config = dict(
    norm='rmsnorm',
    norm_eps=1e-06,
    positions='rope',
    tie_word_embeddings=False,
    parallel_block=False,
    init='uniform',
    init_std_qkv=0.0361,
    init_std_up=0.0361,
    beta2=0.99,
    lr_head=0.00649,
    schedule='wsd',
    decay_shape='linear',
    final_lr_fraction=0.0,
)
Each number is 500 + 25 x the weight over the matrix's rms, rounded and kept within 0 to 999. Layers, rows and columns count from 0. Numbers have three digits each.

# layer 2 MLP down (transposed), 256x192, rms 0.094, rows 247-255, columns 0-191
462532508485482491536478507502494481501513506464491543508456452512444506501480529460483473489489468497498498486516534501480509515441527498484486453492542529497505512499465493536538508505491563519473456556460543550483471541485463528504492512482500493483518509532461484520483492502548469526498522499466503515461512499499517481497537539490475477531528479492529541477520493493524487490447538536503487555514501496491514541471493495506493492497540492464547501529495485523480506500458532489522485537487515476486503530458454521487488441527520500540537482504506496511504488482482514462
486505484476516514465485446501440511508542537531507484474530495478511500512501505466544536497501485516526466502520513487489486499509493522493505484520501481509505485449473481480481534488494505542487457515522482515527446455544502535527505538460513485496488484518491467501543494467476507460465477496514495479557498486447516515487522516487512438503522489434521499494522521499511507521467506434490508496502512537453505503482498504492498506493516516491473517476472484499521485488503454481486484521524501485503497476471488499509507522520501494524443499460496514520598513483488508514
487525536467526460534495508466521513503484461554540515494500489508513499466516504549518445514493499523480521472518503543461497510475472551506485493504487513440504474494536493513513507479539486500523530504495522486438481483451511518494488536457507491545489521493508489516459453465494517530509488525513490546553494496513511489453442528492541473473505529518473502503451483496465470534505494494529517512526519468510517488480506541556456518511501429489483518483478520560552508505493509485489444498487542512495531479491478490439527506499494432497544518497467492517486548482494478514
484502525490550495483543505511480518513503501511495516481484506531520479499497480523486514496507525488534490483490501494492505487513531480484519486469479492539491535506530488491484468542507516496493519474445512490509481490506495501491515473475483496530482507467501538527450509534503517483481489550539492537505488528484516531495492482491520484493521482496493495539520489505478522507510506458493469518476530499531488478496498491443529506478501526568512498523468484497512523528479532515519497494500484511514497472515475487489492469528520522473490515476491496523509489512497482503
485458511513472500484539497468458480514542539499483494530496509488487518510445505512482561478474526478505500513510471537482469523503478525485487573477513477489499532476495528552547486493508498522487505489517530522497524517516479504509505495537497496499531492423514565504509514486490558519499545462466459489516478493531517491552505484521509501470475498503502477505473453487505425486482485499480462512455537505482497454510526493524489502518480515514489465452497456508487510517480520494502509569521487503495486507493500532498518510514523512505498515530494484547486532510484492480
534482462485464514474472507544468511461442543481458476514495493537535487491469517509528502497476485489503489496510553518490498489464510566514498521512535532492530476492495512514519492448509476505484492523505517495537500460536545470494501473520468490507470495473455510501493527498490559532466449513501443474499514487521518491494480510499520478520464562480464532488478477510524527475528533496514504449524535507451500546481462533517453519479521503541524531492490461550526520476519480499467464533499490466498470493535512543511571520491470504505491504540520500472461527489437446515
506488511525484490506489514505483501546463483470517502530469489519529448450534510474511512505508497482496535512516505529478530543497500481461506488484456506540552514507452499431483467534512493492483495481496461493454527523510496511479530492479509497486483482526494468442516537475493497470560458530537471502502516510505533500485505510489519477496480483527521489493508516503499500486503523518483508457476492472450505496462509470510475565529505486476498488532535496488560478518538491496510445477477524482473474468553517461517450466487508488513477512515520506490534495510492487465
519461475488481457532498477500487492465498505503481499488554527481470483470490499485458498506461510458477503518502534483477538520460525506527478540487528532490506516502498546482508509491488519477480528490558529506495512500504542496486512496513470525504503517465484447481536520520513527507513516470525492562455482493536553478521481494507492474469468497516467509504514507518459490464563467517507484462473473513506493492515458487521514526526502492485523463485492475558484498521520513504465470505519459467475491494503501458543509519511524483507486541529491509480478455503497499444
483500525524499501507483524496494513514478456507478524521481471487465509505428552489454529483494501515555501508511477496489496513518541534451481457527492537539489490492487466497488491500458487501551509489534505486521483467509466486554528542479475494496555490524499472480487492472484482520535515553490525466539476498474481504491493506493519452459526518524538472540495520509490475517494570533528531522539508502457501490483495516468519472508529477493476525554513472499528481497495449454490484484514532464510513510555467506463490454511499473513511548494484520519483490487556513480
# layer 2 MLP gate, 256x192, rms 0.0994, rows 248-255, columns 0-191
485492471501530549523489516519504514466483487520474472488552491477534501510494500454537496467499512486510516521484489483520525466526497494465513487448535477447565516460541503461488561509493481501472488489509541468486464448484473534509529503492501508494528500503494531487508512494478500513492500509515524484486481471503478468497513484538546518479469470472525523484510526477459483488469506464533468508504508500496516509494540496529505513536513515455496545497508473513462462485434501483485550491531543527488519508480515501483458503448510464525515449490524534481534446473468492478
501520484530475497514525473508481492480538518530516536531499546489478491493505506471491506435499473502489564513500509503539504494448537558476511505479508533514497491508483513487464456502496541501467491516532483438541531515492493461518478510500561517489517491456545489510522492473448486452491548503491526500501493525478540534514489456502495488461478483503529522485476446530446508463477490531558484465551470475527516461509479516487506464524550494477488494473543499524508508537472502498480543464494465537487513512510521493493530516486508487510502432518517529455500482458516524503
523471488506533462488503506496499491486459483503505485504536463489524483515430465530497485466474483524452485459529503519484578503507492509549511507483507470507488519476503509524549469485486518473528487481499511500501491529455498520480505506499510496495461529488536516472507521485539502488505519517500502470470481473487489516546530502520450495494517534482454483557485504503484480497481516515481485467532502503473490478448531497493516506506507475521499515499526513544476492485464502470494493498517482535491493525486499482463487521498515503517500469512491482500475499506487482490
509472513465487485429489496510542511491501501514500470548495488462490469519538512494471472477510489497500520473518511510473518503485496482529528521485521500473475453487514551474497508509509500538515504485490495479494513497486491515464463469500452484497475529546520520534455457499523465504522457502497497471508554508435524537539498510489499528504513537513505502458559463508544513493536471520494516530531546505524575507474467530483522496520506525503508475527544501486517486517478522486500522480490513492491497465512505491527500509506501480508475451535500493487519491505494472487
526508498446463509530445524509502540494459528473590500513487506516533540520480550508505499481476485499537514501492507535557518484504506505524483512483479454558535510442488486530506480483531554487519489514510504484517537494512526488496547535475522468453496509485528487538524519494524498481525481524459501437527524512438490498492516516483484498462514517472444490500493464518512538557490476471490546491517485424499538467486504506504525514486455534517464529526477490499496490524509498500501557467496485531496468532507474470495500534501496535490456463491462439460522489492501493513
473490508512502496512473492524465526529527498445555487479503550491494507530488524475490474485494528502483518508522514492511488546532479524530512493570568475442520533503477479491505541498484494506490497485502468479486483487564447489491522470460549472470493507473494517505505518547472507511514505482497510465483492502488493500498501484504509507523502455471474487505496503532491492485516499494540497531539519513542517504508480461502512483492551493458487462511511521491508464461519507479499498486516485511427517470498506564508510502484541513506490492507481505490514524507515474549
532501478522460558464512502507490481480499532536528477461471509492451515510498512442458487484531485502502502521501456514510486502491530515519505444497508477526481512484537502490490458505490508473493544507473588507456541434507500498499486502472509485497507506519500539485477474520492510509525457524519507500474487476530461469501521524515512510485479571529523496477499461482464516443476513480478481486512484530495555529480498459536534427438522504539494558490496498521539504520480469498486527494526524528517546543468441539475483492466474505505503478479493465502504515466516526525
444495548460492543467475468515521510503494508481534513498470506541528474517527498541505492519527526524514466438559500503478487516507508478531528521494536467489482516537533538498500501478516509455512520542450527492493496465479533511485461469469491504487581522526499536476482533518480478493478514511506510535559493513529510468465500491474479448548471497509502495522511497509464511462529483511506484521496549436477520501485524493533478510481547515474548521501521508479513494522520483533522543498467472523491515481492495502540533509496462475480491507495517456513474517444474464494
# layer 2 MLP up, 256x192, rms 0.0985, rows 248-255, columns 0-191
521458510509475502500502498527532480510481455485498526510477510474535509497540536488481499509450504479501533511537506506446506528516485487508474485540551522502543528499463486508477464497507504481494497502584441466525524479510497485497534561513496524508492487505503449496492481496503488464472507544468521478505515508476539500457485508484472492524495501504496492490514488510519510465506495495553474435519510474476490492491520536449533527467481475507512467476523506504507486520519488472526465505498463476521510499493493484517512488535557523505469498510494484472487493485533446510
477491523499581514472477526534496493517494474511515501475513469509504469461510499503527528510494507541525475494496549479466502557579547527508492489508469493546480496515513507506533564517470514505502509531493463535449470506496521491493514527490492480531497463493496462509473480519554511488462451519460512472489527501488512510421518499510452456502455528501540502493492494509540428551497489468475520521488484485505512501511520507443495549510522458443523498504523541449514491491531511500501506500482521503494501514492533500520513497527511469509488532506482459516479506516520471524
512512505494441503514491489528523526495494526511518488496489510517519514512501516484496499463507502464504496528504523489543485549498511536501486479488523484512466513492488481518512484490480508543500512522516479495517502487514528493508492510528522515507496495523491489499499496491505521534497511505480499502497509498491449495481562511491493510542517520524491510489495489477478506489525482475487491509550510508501489502502496478498482475503490507478502520486545557488524537514497463506517521508503499501502555500507478493491444522508502510527473463491499515500508500484534486509
493448521526557494499528487490487479523492525447517501519439472506518464498488461507486485484490500493518512521521520525469463536452519516497498477527485497493500501476474503528508540461525517466435470492525479517516489481476495523503512510523519534521473518517513454493553463461516521498507463483520533468489491506514505532489549520493497506470521521486471521478481491493484514491507481491514496508518467494487494509513493470507485508512545531499484515501552543513481488479494501522507501478510525507490490509481552476524487498487511510507549492510488556511503515479544489498
520535510470497467457401497513500520502512499473536486514473479507566538485487519473518479499502544470498496475521518498475530468464412473523533505469506471488530488499497475494506488482498545492512469436501491445572483460495517491497494461473477462524467518546507534463496511520534502470529467515453540525502486530452475554473502471539530496515479545470531509483514538465500514488531536529471552526533499479548521503500446537506464503514512495472527489530515534514493510515517493510513485489501541567508464511499516483484461523483499482485481526516574471480495504517503441466
501495485513508468474528447490466510486544467471493472506486560466524513509483457499463524454471501506484505503515534505524440540483521540513505543548498521491504494489510486489495498521437476514498521518542461481435473491486501509515495470514512501493483525517476524529476498533489528536483507502534489522492518501528517477489479512491491498499485511459432496501494476487434496520482481503486484458514496530573520523473481492499504429454514495506486495504518526512513512467498476503511538489474509516476467484506511481521511547483505505508493497457505491490540515480470509530
491454529492504448542498470480496500479521436487534483486517444502519483520513535481459489545494501506546521476486509463504498498476489491549539530492492504506513504525465512492494556480501452526507485496548503494526475507505536502550534516479486489489503492487521528513508469479453472489530532414515470494523517498479537469467496514496506473486488467519528510476480507513511530472567490471493497449500487517493459511478503503478477503504524501502510472470474516501532442497497473498482468493469452476527473459516536500531536472502486492535512475533575545510512500516512534487
462482529502543526495428467482490554496507461498486475542502531548532496527450466513522492560499506480515475487511542474531545497467512482498525475506498517483530535543501539466475496499550526496498517444497513458493505537525498490511503527455504465510473530441508543484479505515529505502471491530507520486503488532524532511493502518504480491523472507479518512555456480531443489465514502516516510475500498524498501476515525489545488497521466517496527518538489500524518513470501519493500491484493490478481450507514478503476509506474498500475556495548480486534493503502505475475